From a checkpoint of a small transformer trained on Wikipedia.
Size: 2 heads of 64 (1 for keys and values), MLP 768 GELU, vocabulary 6632.
Architecture: LayerNorm before each block, no biases in attention or MLP, tied embeddings, attention and MLP in parallel.
Each number is 128 + 24 x the weight over its row's rms, rounded and kept within 0 to 255. Layers, rows and columns count from 0. The size above them is the row's rms in percent of the matrix's.

# layer 2 MLP up, 768x192, rms 0.161, rows 47-82, columns 96-191
size [ 93 102 106  96 100  97 107  96  98  90 104 105 102 106  87  97  99 101  98 103 100 113 106  93  87 104  93 103  94  94 103  97  97 101 104  88]
[[135 143 125 153  85 130 130 135 138 124 159 114 103  92 125 124 128 129 101 185  97 111 146 108  65 108 129 186 175 130 114 149 128 103 101 138 137 143 123  99 113 166 134 129 154 130 122 130 124 120 165 163 167 156 149 147 143 145 104 141 137 100  94 113 156 125 128 142 155 139  73 148  91 186 161 138 128 112 130 151 144  84 145 119 109 157 156 114 151 122 144 159 141  84  78 135]
 [142 144 151 151  82 121 100 161 155 133 140 100 113 130  83 134 145 108 115 108 158  96  93 149 115 165 111 119 178 157 139 101 105 126 120 147 121 135 131 146 155 133 137 127 138 143 131 128 118 121 127 133  81 113 127 115 140  63 113 107 158 130 120 156 138 129 126 151 121 112 130 116  73 129 136  96 124 116 170 119  89 156 103 118  73 116 190 143 132 118 125 143  88 131 168  88]
 [146 135  95 112 131  97 104 149 111 117 154  85 147 132 143 110 141 112 109  77 158 104 128  73 149  95 130 139 119 120 123 146 153 116 180 148  86 119 151 145  92 128  80 154 104 108 131 116 166 143 124 177  74 120 136 138 107 150 144 105 132  99  76 162  87 102 103 143 142 137 153 125 108 152 182  90 123 108 124 136 150 132 137 120 139 118  66 124 103 140 131 124 152  91 152 118]
 [127  79 167 119 140 151 121 108  93 156  85 156 108 131 139 148 115 149 128 122 154 135 150 113 116  82 134 152 110 104 106 176 110 101 136  87 129  92 103 145 102 149 143 107 102 111 159 133 112 124 123 142 109 134 148 113 157 134  64 105 100  95 134 137 101 150 166 152 134 109 130 110 126 144 146 150 134 163 162 139  97 132 110 116 104 114 139 133 129 161 113 136 123 131  95 143]
 [149 155 133 166 146  99 159 100 138 123 175 116 126 104 130 197 152 118 110 109  85 110 130  97 107 132 166 162 171 136 110 111 160 121 118 123 107 128 134 148 149 120 156 160 176  79 102  85 109 100 144 178 102 128 130 102 151  99 120  66 102 161 114 110 143 152 121 102 116 120 146 141 128 134 152 141 127 114  68 109 127  97 149  92 135 118 101 104 106 126 119  82 134 141 155 138]
 [119 153  89 125 120 144 161 122 147 125 135 131 126 169  88  65 118 172 106 133 117 141 175 148 127 100 147 114 127 176 172 157 145 116  81 110 110 151 115  91 120 138 125 142 133 189 154 120 121 190 166 148 123 131 148 138 135 148 165 144 162 135 165 154 117 150 107  84 104 141 145 156 155 151 131 115 136  99 174 123 168  83 153 105 140 126 149 139 131 116 178  79 115  99 139 129]
 [121  95 135 123  99 115 141 127 121 123 123 169 107 160 100 128 105 116 140 110 124 173 167 180 112 128 135 177 118 106 137 156  71  78 112 158 117 131 105 148  87 156  92 115 123 127 163 133 116 192 156 133 124 112 105 129 121 136 179 121 123 109 113 112 105 114 114 133 117 145 106 141 102 118 121 160 122 124 113 114 112 112 140  88 160 139 129 120 108 146 137 125 122 128  93  72]
 [120 120  84 117 173 138 130 160 135 112 144 118  80 119 118 117 126 106 141 155  86 106 101 117 151 102 135  62 132 142 130 123 129 160 136 133 102  96 134 129 171 100 124 137 134 144 107 105  64 117 140 126  91 136  99 113 123  86 122 151 122 138 145 131 143 128  74 137 112 105  96 129 117 138 158 135 145 136 164 141 146 116 125 132 125 126 114 132 176 161 140  94  84 138 117 129]
 [144 135 104 103 119 141 154 146 152 150 117 107 121 126 118 128  82 155  96  98 151 126  95 178 120  96 175  73 111 143 166  98 100 140 111 166 144 124 114 134 164 116 125 174 113  90 133 106 125 146 156 119 174 144 104 143  90 143 131 141 136 129 157 101 123 131 137  94 128 143 122 161 121 118 102 104 214  96 124  94 108 124 167 118 160 110 130 119  96 152  98 118 130 110 117 105]
 [149  90 176  98 121 116 141 135 176 126 130 111 163 159 116 126 132 125 140 132 145 125  84 175 130 124 104 128 138 144  95 112 131 134  98 155  66 143 159 182 126 106 106 150 119 155 139  98 151 137 112 109 139 117 132 153 145 160 113 120 146 145 117 105 164 150  90 118 105 105 139 138 112 132 124 119 171 136 122 180 154 108 164 140 136 151 120 125 160 122 129 100 122 115 159 146]
 [128 112 108 164 124  97  97 123 162 144 145  99 126 106 118 145 136  82 136 113  90 126 111  94 119 138 133 140 147 168 124 124  94 132 109 144 145 157 137 136 110 145 109 107 150 127 137  91  94 130 158 114 143 125 137 119 177 142 112 124  95 148 100 140 168  97 105  71  93  85 114 131 112  77 125 160 164 139 123 119 105 146 143 129 132 106 132  71 144 160 147 151 101 143 128 105]
 [127 131 120  90 137 101 109 136 144 119 127 151 142 144 135 167 157 156 111 105  92 105 124 101 101 127 111 171 107 140 158 133 118 117  91 106 161  94 131 192 104 179 115  99 123  62 108 165 129 120 119 157 144 161 117 140 121 122 116 117 133 106 109 111 102 121 127  83 156 106 106 153 138 155 103 117 106 162  91 119 138  97 143 186 112 151 134 142 147 113 158 105 104 144 131 123]
 [126 140 117 138 146 116 114 140 154 153 133 172 138 109 124 181 125 103 114 151 166  72 119 147 112 130 142 147 122 115 144 159 117 152 121 149  96 160 129 128 169 140 144 130 158 123  99 137 100 128 115 153 154  97 133  71 111 151 176 118 104 131  91 134 131 155 190 181  96  83 123 112 118 143 103 147 105 125 139  86 175 154 123 148 139 120 135  99  93 135  90 183 122 155 112 129]
 [135 135 113 127 122 127  92 138 156 117 162 120  97 115 119 100  89 130 116  97  94 122 191 150 159 108 186 123 114 109 155 115 177  98  99 130 155 159 131 120 142 146 138 136 121 103 139 132 148 159  90 148 114 148 173 128 119 137 113 110 136 115 149 127  79 119 138 103 116 172 111  87 113 135 110 130 154 122 120 110 121 114  90 105 117 185 113 136 167 147 163 140 108 132  93 124]
 [144  66 193 125 120  77 153 105 142 117 133 124 140 127 128 121 111 111 135 124 144 101 126 129 154 136 127 109 111 144 113 127 117 161 128 138 112 157 112 115 139 102 125 104 115 103 137 101  93 168 123 149 143 131 150 167 144 111 102 156 109 159 146  94 135 124 118 118  91  80 116 115 132 138  91 195 122 112 100 103 146 136 147 101 114 106 145 127 142 108 122  58 122 178 146  78]
 [143 125  76 131 109 137 123 143 120  91 132 134 117 131 125 126 103 139 146 149 146  66 115 120 146 146 127 126 124 105 101  98 140 135  74 151 166 131 166 124 114 133 122 143 150 143 122 159 102 148 123 170 114 150 144 100 152 184 121  80 148  94  94 133 108  98 123 143 126 117 113 136  73 136 132 121 144 172 160 126 101 111 114 146 144 127 106 114 107 128 107 103 101 149  99 170]
 [115 159 117 107 146 146 101  60 122 176 140 111 166 121 125 205 120 160 128 103 105 152 143 125 124 144 162  99 118 140 189  91 103 138 106 102 155 124 147 149 120 142 132 126 151 104 136 109 146 142 135 111 166 154 166 102 150 153 130  96 153 162 127 102 119 116 132  92 142  96 121 123 135 103 163 138 120  98 115 154 147 111 132 157 141 159 141 116 114 134 117 147 165 108 116 126]
 [132 131 184  95 130 152 164 122 141  99 107 103 138 168 145 116 154 119  99 141 142 155 131 169 116 140 140 126 155 188 136 166 102  84 108 149  92 153 127 170 164 157  82 145 111 103 152 126 128 100 131 128  74 134 144 118 136  98 134 135 137 104 119  86 101 163 116 131 123 139 105 164 113 132 163 114 138 141 136 110 122 122 190 131  84 127  95 175 107 123 136  85 100 146 146 133]
 [167 161 152 160 164 159 149 127 129 150  71 118 126 119 115  96  66 100 142 135  73 101 164 145 125 133 131 112 135 118 114  86 112 161 103 156 137 142 129 123  98 130 105 111 110 105 143  85 139 174 153 139 139 110 143 161 125 140 115 117 132 114 132 149 115 147 111 107 138  83 118 105 119 132 172 132 110 151 135 119 142 117 105  93 126 152 106 147 118 130 185  91  89 167 147 122]
 [124 186 127  90 113 143 132 163 153 140 155 145 133 112 133 117 189  93 111 153  69 123 143 133  98 120  97 130  56 146 142  88 112 145 113 112 159 175 120  93 144  99 118 161 161 110 132 124 104 112  96 160 121 106 145 126  97 106 164 114 139 130 164  95 128 162  95 118 143  71 139 151 137 158 119 149 148 139 119 113 121 126 120 111 153 109 110 135 140  76 166 138 102 136 134 101]
 [148 142 132 117 159 116 133 164 138 159 169 127 135 118 152 110 135 166 105  56 115 111 153 101 122 105 146 136 179 142 135 150 156 126 101 163 131  88 152 139 142 135 134 127 136 100 161 117 134 116 145 193 119 133 130  99 132 109 118  95 121 122 140 131 140 121 172 132 113 135 118 100 150 207 105 183 110 143 139 158 129 132 136 120 129 128 147 141 186 120 118  96 108 136 116 150]
 [113 137 114 142 157 111 129 135 112 118 117 105 110 157 124 103 118 124 130 111 109 137  69 120 107 136 111 122 108 130 114  93 127 147  88 125 128 116  60 113 131 112 143 106 115 149 166 119 137 154 148 132 121  73 111 172 179 148 111 141 121 154 113 165 164  90 110 109 114 144 129 155  85 136 135 127 122  87 111 129 180 162 136  85 130 189 139 103 148 163 100  96 132 112 118 110]
 [142 173 114 159 117  97 110 100 113 122 145 150 125 111 165 161  94 151  91 104 135 129 151 134 160 107 128 150 149 126 134 147  99 113 146 119 103 113 116 146 125 124 116 115  99  85 131 167 141 127 185 136  99 100 110 117 124  99 132 133  83 114  88 111 106 115 154 131 117 114 140 114 143 102 110 140 156 123 117  83 101  97 130 133 127 183 127 134 101 124 163 115 167  79  86 124]
 [ 82 124 111 147 129  97 120 139 116 161 112 168 126 108 150 162  94 127 118 150  98 136 144 136 136  87  85 122 131  94 112 125  96 128 108 139 119  74 114 175 125 108 152 138 114 137 152 145 106 156 122 100 113 164 141 117 106 106 137 174 113  90 127 128 161 156 122 106 133 118 178 118 107 128 165 147 127 117 123 145 154 172 115 151 147 142 120 151 147 139 157 107 175  90 141 131]
 [147 142 121 131 101 114 146 118 123 125 154 136 144 106 109 136 100 113 128 118 154  84 101 168 125  99 170  99 129  97  82 114 154 175 161 130 157 132  93 110 162 124 121 161 143 160 122 163 127 112 133 144  97 134 136 118 143  99 140  91 117 144 161 161 137 139 126 140  89 134 165 100 155 133 158 141 109 122 144 141  76  95 141  83  96 107 135 130 154 171 107 162 100 115 101 145]
 [124 126 118 103 139 138 157 137 118 151 131 112 100 104 116 169 130 139 133 123  71 153 142  83 111 113 176  81  97  93 161 126 133 137 124 113 133  88 111 117  94 139 175 106 123 146 148 170 147 159 117  77 150 129 119  82 146 155 142 136 154 118 151 100 125 145 134 137 131 127  93  95  82 109 100 148 138 115 103 122 150 100 166 111 177 160 118 113 125 144 142 119 104 146 114 111]
 [ 86 166  96 101 108 159  89 127 142  75 178 165 163 148 126 181 162 162 103  95 144  82 139 147 119 160 135 147 143 131 138  85  96  82 129  99 117 121 119 126 123  83 129 151 111 139 157 157 131 123 123 135 106  85 153 172  77 128 143 179 150 135 141 116 135 132  84 122 136 137 174 124 133 155 168 125 142 129 191 131 138 156 134 148 147 106 127 120  93 143 110 109 129 112 141 154]
 [136 145 144 111 125 132  83  71 113 148 111 161 169  94  90  91 125 155  96  97 128  84 145 130  98 115 150 111 118 159 170 136 136 102 103 113 152  97 106 159 145 144 141 103 134 124 142 130 149 122  95 119 144 123 177 144  92 100  96 134 106 152 139 118 115 119 135  91 145 129 127 119 109 117 137 102 158 136  93 121 138 147 118 111 163 158 117 104  99 138 133  91 169 150  88 119]
 [135 116 105 177 127 117 109 179 145 153 104 150  88 146 165 100 108 163 153 156 159 115 163 124 136  97 129  92 110 134 112 118  92 162 128 137 107 101 151  97  98 145  86 102 139 118 125 146 145 141 133 160 168 100 130 155 159 123 135 145 122 174 127 154 158 156  95 114 108 106 109 121 101  86 124 116 122 120 116 122 124 118 194 125 123 161 157 153  74 123 135 123 146 114 120 128]
 [152 113 111 160 124 151 110  52 144 113 100 184 160 173 112 150 171 151 143 185 129 115 133 153 145 146 140 159 126 128 115 129 110 108 103 135 144 127 159 124 115 125 140  88 119 101 115 109 120 108  85  85 124 184 132  77 105 136 135 105 162 104 110 129 112 124 104 122 157 128 150 146 139 133  97 109 162 117 202 134 135  99 102  71 109 117 149 133 121 114 105 112  91 122 141  95]
 [147 117 113 135 109 141 136 132 167 126 105 123 133  82 141 155 135 135 143 129 165 148  98  83 121 135 122 126 186 151 152  68 142 147 114 143 134 137 138 115 111 138 135 162 130 163 118 153 125 162 161 130  91 117 114 168 127 108 120 123 123 118 126 115 133 100 130 153 118 138 169 134 158  98 125 152 129 100 107 139 110 144 173 106 128 113 128  97 122 110 144 154 153 112 106 127]
 [162 139  98 167 117 124 127 132 132 140 151 124 180 122  95 150 113 124 137 116 121 153 122 153 160 125 178 162 142 126 174 127 149 129 117 134 128 161  98 119 155 104 111 141  91 144 153  98  81  84 135 136 143 161 160 168 159 106 112 106 137 131 123  93  73 143 128  98 114 109 105 149 102 116 139 109 141 114 129 102 101 124 116 105 122 113 139 127 100 145 197 117 121 145 138 106]
 [142 125 145 112  69 130 131 150 165  98 136  98 184 131 164 139 139 135 128 133 143 131  97 122 129  87 163 114 161 116 107 158 134 141 152 156 132 125 146 140 131 141  91 131 212 148 107 114  84 137 103  94 146  90 151 141 129 106 132 145 106 172 157 126 111 139 136 155 101 112  94 138 143 140 111 170 150 134 135 146 112 120 131 141 169  93 181 125 166 128 136 103  90 141 123 144]
 [138 167 123 127 133 115 132 131 123 161 127 171 120  94 129 186 133 130 170 110 119 123 123 110 137 116 122  94 112 177 124  93 158 148 150 128 133 117 138 121 130 164  90 155  53 110 123 114 114 106 126 123 144 111 121  63 173 157 123 125 117 119  92 118 220 198 118 163 162 152 128 156 118 103 139 113 147 111 137 142 129 129 153 163 143 160 129 126 113 151 108 156 112 137 170 159]
 [123 125 110 113 103 125 152  91  91 145 135 140 107 126 152 125 127 105 110 162 139 114 115 159 110 103 151 148 111 129 117 135 117 117 115 137  95 157  85 156  75 156 130 164 129 144 132 136 110  71 126 158 136 108 151 125 112 110  96 103 127 108 151 150 118 134 153 123 158 129 112 131 153 124 102 137 130 110 158 137 149 163 152 120 140 158 161 129 128  95 123 161 126 116 103 163]
 [109 131 129 111 114  83 122 126 140 116 172 149 166 130 129 119 140 116 146  98 115 124 122 106 106 156 127 157 104 135 122 120 154 131 118 115 135 141 114  99 135 114 129 103 193 122 113 123 140 133 137 142 102 118 162 114 124 136 121  99 133 130 144  91 154 141 134  94 106 109 140 144 192 161 140 116 143 149 176 125 106 146 132  87 132 130 145 141 145  92 145 116  87 140 174 129]]
# layer 2 MLP down (transposed), 768x192, rms 0.149, rows 47-82, columns 96-191
size [ 99 104 111 100 103 108 105 112 103 107 102 103 100 117  91  99 101  97 102  99 107 109  92  98 109  92 101 111  97  96  89 105 100  92 105  93]
[[150 105 137  84 156 113 183 111 106 128 119 121 144 154 141 141 145 112 148  81 134 122 115 114 149 118 165 148 136 111 131 142 142 152  89 133 153  96 175 113 155 153 155 149 131 108 160  99  99 121  91 166 113 160  84 114 118 151 133 141 116  94 121 149 132 133 143 124 162 128 140 110 144  97 143 107 134 143 150 136  90 154 137  88 124 124 147 161  86 110 125 139 141 119 146 146]
 [117 111 141 148 125 106 133 120 116 115 113 173 102 126 168 132  77 153 116 155  87 168 138 129 130 104 156 136 124  83 124 166 144 144 119 113  90 111 121 135 110 113 119 119  95 139 150 112 122 102 131 161 135 156 108 108 134 154 145 138 103 128 151 127 116 136 141 147 122 134 136 151 159  63  82 150 124 130 108 132 110 122 116 123 164 161  96 103 149 144 136  73 170 135  97 151]
 [118 115 109  89 126  92 104 155 141 128 121 130 156 110 135 137 156 130 128 123 124 125  59  69 139 130 144 105 169 167 102 126 136 102 119 167 118 118 154 138  91 165 117  96 147  95 130 142 174 149 116 132  92 131 135 154 120 123 136 102 160 126 166 124 155 108 136 161 146  97 121 182 134 128 145 113 121 166 109 128 125 118 138 140 110  91 123 133 121 161 125 119 137 123 155 161]
 [ 83 116 152 128  98 110 175 130 173 123 107  89 153 115  95 158 132  97  98 126  92  46  87 115 138  97 127 113 143 141 120 128 145 162 122 141 124  92 141 133 132 129 122 138 120 154  99 122 117 110  89 137 104 166 136  95 146 130 136 142 124 138 131 110 123 162 162  85 149 121 153 144 131 104 126 115 140 155  97 120 126 156  92 128 158 184 132 120 131 138 121 122 137 103 134 100]
 [135 108 143 107 131 128 142  87 120 147 107 122  76 125 145 114 129 153 117 170 121 123 139 171 114 103 131 159 117 148 133 142 177 140 156  93 117 105 152 127 183 173 130 117 140 144 104  87 115 109 110 162 123 139 120 178 107 143 114 149 141 118 184 123 133 143 163 108  92 158 113 137 129 118 110 129 120 173 121 125 143 156 169 215 143 121 105  98 163  83 137 127 127 132 142 141]
 [ 99 128 167 121 113 149 149 124 155  99 119  72 147 165 142 175  83 112 150 138 140 141 152 123 111 128 159 109 141 150 122 151  95 108 107 122 102 138 149 140 135 142 147 130 112 153 113 119  73 131 134 114 148 147 150 150 132 108 148 121 159  85  61 109 120 164 180 137 136 169 103 116 121 146 121 117 131  99 124 141 142 149 109 139 130  80 160  97 132 121 105 158 118  98 142 100]
 [ 88 140  96 153 143 155  94  99 156 145 117 140 144 153 105 171  88 114 122  96 114 128 105 106 109  72 153 116 142 149 121 108 120 166 131 142 157 145 121 112 102 139 101 102 115  88 120 110 119  80  99 126 136 113 122 146  91 151  99 139 165 177 173 132 130  88 115 143 113 111 113 162 168 175 126 157 133 108  89 139 136 132 129 100 112 104 142 112 126 141 126 180 120 101 143 179]
 [162 118 154 108 167  94 119 154 150 118 119 121  87 134 136 159 168 132 119 137  94 111 128 113 100 137 130 178  80 114 130  84 108 150 142 122 108 111  91  98 170 110 118 161 126 151 118  82 100 144 153 119 147 115 148 141 113 121 111 162  99 127 165 102 187 124 102 116 125 177 128 130  90 154 116 115 114  98 125 116 138 155 147 125  99 163  85 112 134 148 120 122 109  81 114 101]
 [146 140 114 107 160 117 125 125 147 144 152 141  97 145 127 125 164 172 159  97 130 132 108 127 104 108 129 109 120 140 157 147 121 145 156 164 124 118 125 131 116  98 110 167 137  76 144 128 171 134 152 145 126 131 197 117 114 137  84 146 130 124 110 117 143 121  71  83 109 156 124 143 116 130 134 114 122 126 124 148 125 147 116 138 122 140 109  89 142 138 181 115 141 148  92 180]
 [137 149 108 125 134 126 105 145  93 158 148 184 117 125  92 149 124 106 105 127 149 162 118 113 178 128 131 111 147 125 153 151 132  50 125 144 156 132 105 108 156  79 168  91 156 127 156 147 120 129 139 112 127 106  76 163 143 160 112 162 131 158 112 148 105 125 137 131 162 107 109 109 124 150 107 129 118 114 134  99 146 138 102 130 103 111 157 111 116 136 127 116 135 129 105 138]
 [121 161 167 115 132 135 115 106 107 131 151 109  96 118 157 139 147 154 136 118 141  99 135 134 126 179 100 166 123 149  82 156 109  73  89 173 147 151 137 139 151 111 143 146 156 107 110 115 138 150 114 140 115 141 136 126 111 129  92 117 112 104 152 125 142 135 174 155 137 111 145 113 114 128 147  84  72 142 101 103 149 104 137 131  80 138 167 135 117 119 128  94  86 120 119 142]
 [111  82 124 108 114 127 130 146 164 100 129 117 155 112 126 112 132 163 113 113 132 124 148 137 123 189 120 138 148 148 140 121 142 126 149 137 126 166 143 159  85 122 148 123 139 143 125 123 176 129 128 139  95 148  92 111 128  91 130  97  99  58 121 102 124 148  96 162 104 120 143 154 109 130 103 139 169 103 142 150 108 122 151  89 142 105 117 138 132 114 137 127  99 114 101 163]
 [134  74 106 169 115 127 116 122 158 153  92  89  94 112 102 150  87 110 127  67  98 147 131 117 110 137 141 120 106 139 133 106 146 116 141 150  77 182 131 127  83 141 170 152 158 176 120 169 131 149 146 112 109 132 142 146 135  95 122  92 133 141 101 133 161 135 139 154 151 146 133 110 106 167 138 139 164 156 139 109 114 118 115 115 104  78 152 104  99 125 109 182 163 109 153 154]
 [133 142 109 143 134 143 116 104  91 123 128 115 165  86 138 156 154 138 110  97 151 122 117 108 103  98 101 118 128 135 175 102 146 141 133 150 109 111 148 118 114 111 115 131 113 143 118 154 177 164  82 153 119 117 175 137 177  79 129 127 118 143 151 124 156 150 126 134 164 125 107 165 147 135 101 129 175 121 147 147 155 102 141 123 103 127 167 143  94 158 140 114 123 160 157 152]
 [128  97 127 128 121 107 130 154 160 124 129 125 117 111 134 121 138 118 114 131 114 112 152 114 127 182 132 117 129  98 139 107 154 135 122 159 149 128 138 142  91 154 109 122 166 118  79 165 108 116 171 121  94 162 121 104 146 115 156  60 132 173 127 167 120 130 110  97 172 107 133 144 129 116 103  58 113 107  95 130 105 125  77  97 138  92  90 119 140 124 152 142 141 142 104 139]
 [126 135 115  97 135 118 144 155 123 113 128 137 132 150 122 108 153 125 104 110 132 134 129 121 162 124  94  92 152 112 150 112 158 162 140 140 158 103 109 139  93 104 106 141 107 109 153 144 159 139 116  84 107 118 139 115 159 112 148 150 105 161 118 144 141 147 107 188 112 160 142 171 133 128  78 127 138 128 138  95 106 130 123  89 165 140 126 149 130 111 126 100  63 115 109 110]
 [137 105 119 115 134 119 174 103 140  91 158 128 134  91 141 127 116 139  97 131 109 113 137  88 135 159 158 137 134 136  99 123 143 152 127 157 128 100 189 151 163 142 125 131  93 141 113 114 132 121  83 153 161 167 150 109 112  66 151 156 146 106 180 143 102  85 138 178 113 146 131 151  98 166 166 115 137 141 118 109 135 152  98  88 103 119  90 146 126 120 144 142 120 155 165 123]
 [123 101  87 136 100 169 115 127 119 139 102 125 123 139 117  75  93 122 120  81 130 133 172  89 146  96 131 124  82  72 141  77 147 165 111  87 129 135 121 104 119 136 136 101 100 132 151 136 156 112 113 100 134 150 156 109 105 119 118 110 124 125 129 152 140 102 104 121 113 102 135 124 171 162  87 151 135 116  83 112 116 105 106 178 133 135 162 128 153 113 127 114 101 109 122  97]
 [155 166 139  78 122 145 154 154 124 121 141 125 152 118 160 126 139 143 137 117 105 155 157 114 148 132  91 141 133 142 108 131  96 112 146 132 107 148  78 114 149 128 102 121 168 108 124 137 132 140 131 145 118 137 136  86 113 102 134 155 124 131 163 148 138 116 130 125 136 168 116 148 105 157 118 145 133 146 139 156 109 149 158 146 124 144 166 109 145 132 151 153  95 175 153  95]
 [ 73 114  98 132 150 102 100 142 125 126 136  86 124 174 116 162 104 147 131 135 117 171 133  99 146  99 118 126 104 104  84  91 142  56 147 155 149 111 136 175 144  83  89 134 114 102 141 171 156 136 129 133 149 151 122 144 160 134 125 190 142  86  86 123 102 119 115 125 131 126 101 142 113  73 108 106 120 128 144 159 173 161  52 141 111 162 125 132  97 134 122 137 158 117 112 128]
 [111  84 146 128 136 130 140 136  80 150 125 128 164 107 109 150 157 121 116 126  89 143 167 171 147 150 179 150 128 105 104 154 158  99 114 111 173 146 114 123 161 115 103 131 124 142  99 129 140 165 118 125 101 165  65 141 111 133 129 146 124 142 100 129 156 132 130 127  68 122  86 116 140 132 124  39 102 120 175  68 150 111 161 108 110 120 122 140 151 136 109 112 144 128 135 161]
 [115 134 134 108 114 123 145 120 129 162 118 128 165 113 131 143 128 140 102  90 123 129  71 137 161  92 169 110 126 101 120 117 125  90 146 156  75  89 120  95 138 109 117 134 160 137 159  98 145  82 124 104  97  94 155 141 110 127 131  78 141 127 153 113 150 125 147 117 125 136 136  96 113 139 126  92 164 142 100 135 146 151 139 134 136 125 116 115 157 115 191 113 130 125 109 146]
 [129 144 104 101 139 121 142 152 157 115 168 131 143 152 165 150 116  93 138 160 125 126  87 118 126 122 128  78 127 132 113 104 106 146  91 111 132 113 141 166 125 120 143 135 134 145 130 128 151 102 117 168  70 108 132 127 164 146 136 110 159 174 156 121 105 138  87 119 115 132 165 137 132 153 126 103 121 111 166 137 107 170 110 177  95 120 114 155 147 149 120 116 126 153 162 181]
 [149 109 159 128 173  93  85 120 125  84  98 112 157 121 124 140 170 135 121 134 104 148 139 153 183 171 173 121 130 127 129  93 109 138 158 158 110 129 105  58 155 137 133 100 161 140 149 120 102 111 148  69 149 138 101 131 100 165 130 117  80 110 161 132 125 124 149 151 105 157 140 124 137 118 146 169 157 151 135 137 106 121 106 124 142 130 136 127 154 106 122 136 144 141 176  91]
 [111 128 143 157 110 152 125 144 116  84 159 151 117 180 148  88 108 159 153 141 107 175  99 153  74  98 100 102  98 138 105 149 123 175 106 109 109  74 138  96 101 113  99 155 150 101 147 165 141 148 104 101 118 142 105  97 130 152 144 137  78 146 132 180 145 135 104 123 161 105 140 133 120 123 108 104 116 123 159 120 170 105  85 146 140 142 161 141 124 138  94 145 138 134 120 131]
 [118  85 124 148 114 103 118 125 187 122 160 114 144 142 135 168 132 127 124 124 147 102  84 163 142 141 123 101 101  94 181  84 110 117 146 112 155 137 133  86 133 123 116 144 139 108 151 114  90 138  88 134 123 113 120 148 108 118 111 116 138 102 136 101  93 181 141 118 114 125 155 143  98 143 154 125  99 123 129 156 127 132 144 126 141 104  94 144 106 123 116 190 113 127 158 105]
 [108  92 131 118 158 143 141 123  75 136 137 109  95 131 153 117 116 113 162 148 123 134 147 140 137 113 100 142 141 121 122 159 100 117  78 141 122 121 163 141 129 127 123 120 157 123  99 170 100 133 120 107 125 115 128 149 108 102 104 130  91 141 160 121 139 114 113 113 128  90 136 103  84 145 127 117 127 169  62 104 157 130 104 147 102 158 125 111 136 116  90 106 113 111  78 116]
 [134 102 164  76 138 130 125 128  91 186 151 144 132 125 116  87 151 148 135 129 143 134 126 205 113 103 133 122 161 152 101 112 134 107 132 135 176 175  99 139 170 138 146 143 100 178 124 145  83 132 110 131 116 115 109 120 122 138 116 161 108 136 139 154 168 102 129 124  89 126  89 103 112 111 136 135 118 104 139 153 152 175 135 124 150 119 121 142 145 116  87 124 125 122  89 117]
 [141 128 119 141 121 112  92 158 129  95 107 141 129 111 136 136 184 105 104 150 119 156 119 102 141 101 126 159 122 172 173 154 150 132 122 101 107 158 120 142 164  88 148 152 118 155 147 146 146 122  98 154  82 102 122 130 185 107 137 131  67 133 118  70 116 137 139 146 148 137 144 137 163 125 161  75 116 138 118 118 119 109 137  60 148 124 170 103 121 110 131 139 111 158 138 123]
 [134 104 143 115 146 136 153 164 101 147 122  89 130 117 134 131 142 167 158 133 123 135  93 147 136  83 111 119 138 144 146 142 141 138 114 122  96 113 155 145 123 148 163  94  84 140 145 102 121 115 150 153 130 120 116 169 108 149 141 149  98 104 165 108 147 111 145 107  86 147 119 140 117 131 145 161 131 153  60 111 165 157 122 184 129 119 111  84 145 129 193 146 176 127 127 139]
 [132 118 161 136 129 125 142 138 108 108 156 138 127 131 120 174 119 132 119 130 132 119 153 193 125  93 134 111 110  40 115 175 132 108 122 120 140 137 125 121 135 139  78 103 152 136 142  99 145 135  98 153 139 150 138 109 120 137 113 126 125 157 158 125 131 162 171 120 124 120 104 123 114 135 133 108 150 171 129 139 117 122 124 149 134 165 172 136  51 113 133 108 159 135 156 113]
 [151 115  84 133 171 130 145 137 113 138 129 150 101 111 182 100 143 124 129  88  92 113  75 116 118 131 197 135 123 140 105 131 136 136 127 144  95 105 145 153 100 142 164 133 119 117 126 115 155 147 116 155 131 155 111 129 133 129 121 115 172 149  96 117 130 124 133 138 158 141 143 166 111 124  73 108  93 168 124 153 112 171 136 100 130 108 164 140  82 115 105 136 100 131 151 160]
 [125 173 106 128 109 162  85  87 109 134 128 181 137  92 110 144 163 100 144 142 149 152  97 106 102 168 135  89 113 114 171 108  82 123  99 128 135 144 116 166 106 111 119 114 132  95 145 128 124 102 142 128 122 146 147 111 114  83 131  66 168 108 130 129 131 128 129 103 153 139 143 126 166 168 166 143 102 106 188 197 122 152 119 136  97 165  92 133 154 149 118 135 161 104 167 165]
 [ 92 101 132 115 124 133 127 123 130 105 118 141 156 141 126 118 137 138 120 139  95 132 126 100 126  94 114 134 131  98 112 136 111 118 140 151 141 126  78 155 100  86 125 130 177 142 115 146 147 145 149 165  95 103  93 153 133 110 134 174 136 139 113 143 145  69 125 111 139  72 150 153 139 194 110 126  85 125 107 152 142 116 124 130 137 126 135 115 129 121 109 105 145 158 134 128]
 [167 141 177 159 117  96 131 130 124 115 134 140 119 110 122  88 130 122 151 117  99 144 167 136 132 159 154 150 135 163 143 138 137 125 127 138 119 125 164 108 141  75 144  99 114 145  83 155 110 128  96 129 104 132 133 130  98 122 125 138 121 133 109 124 119 180 130 138 159  86 132 121 144 150 163 118 115  97 130 119 120 108 170 169 125 141 116 182  98 117 123 120 107 117 138 103]
 [ 95  96 118 132 126 130 124 143 103  93 117 116 108 136 156  99 132 145  99 108 142 140 152 111 122 109 120  88 133 124 139 140 165 116 140 124 141 104 143 165  98 162  99 137 146 106  56 154 126 162 146 142 153 143  83 128 108 191 108 130 147  67  72 106 144 111 136 142 122 154 149 146  74 148 147  89 135 140 137 136 119 160 109 152 148 150  86 159 132 132 149 136 126 138 114  96]]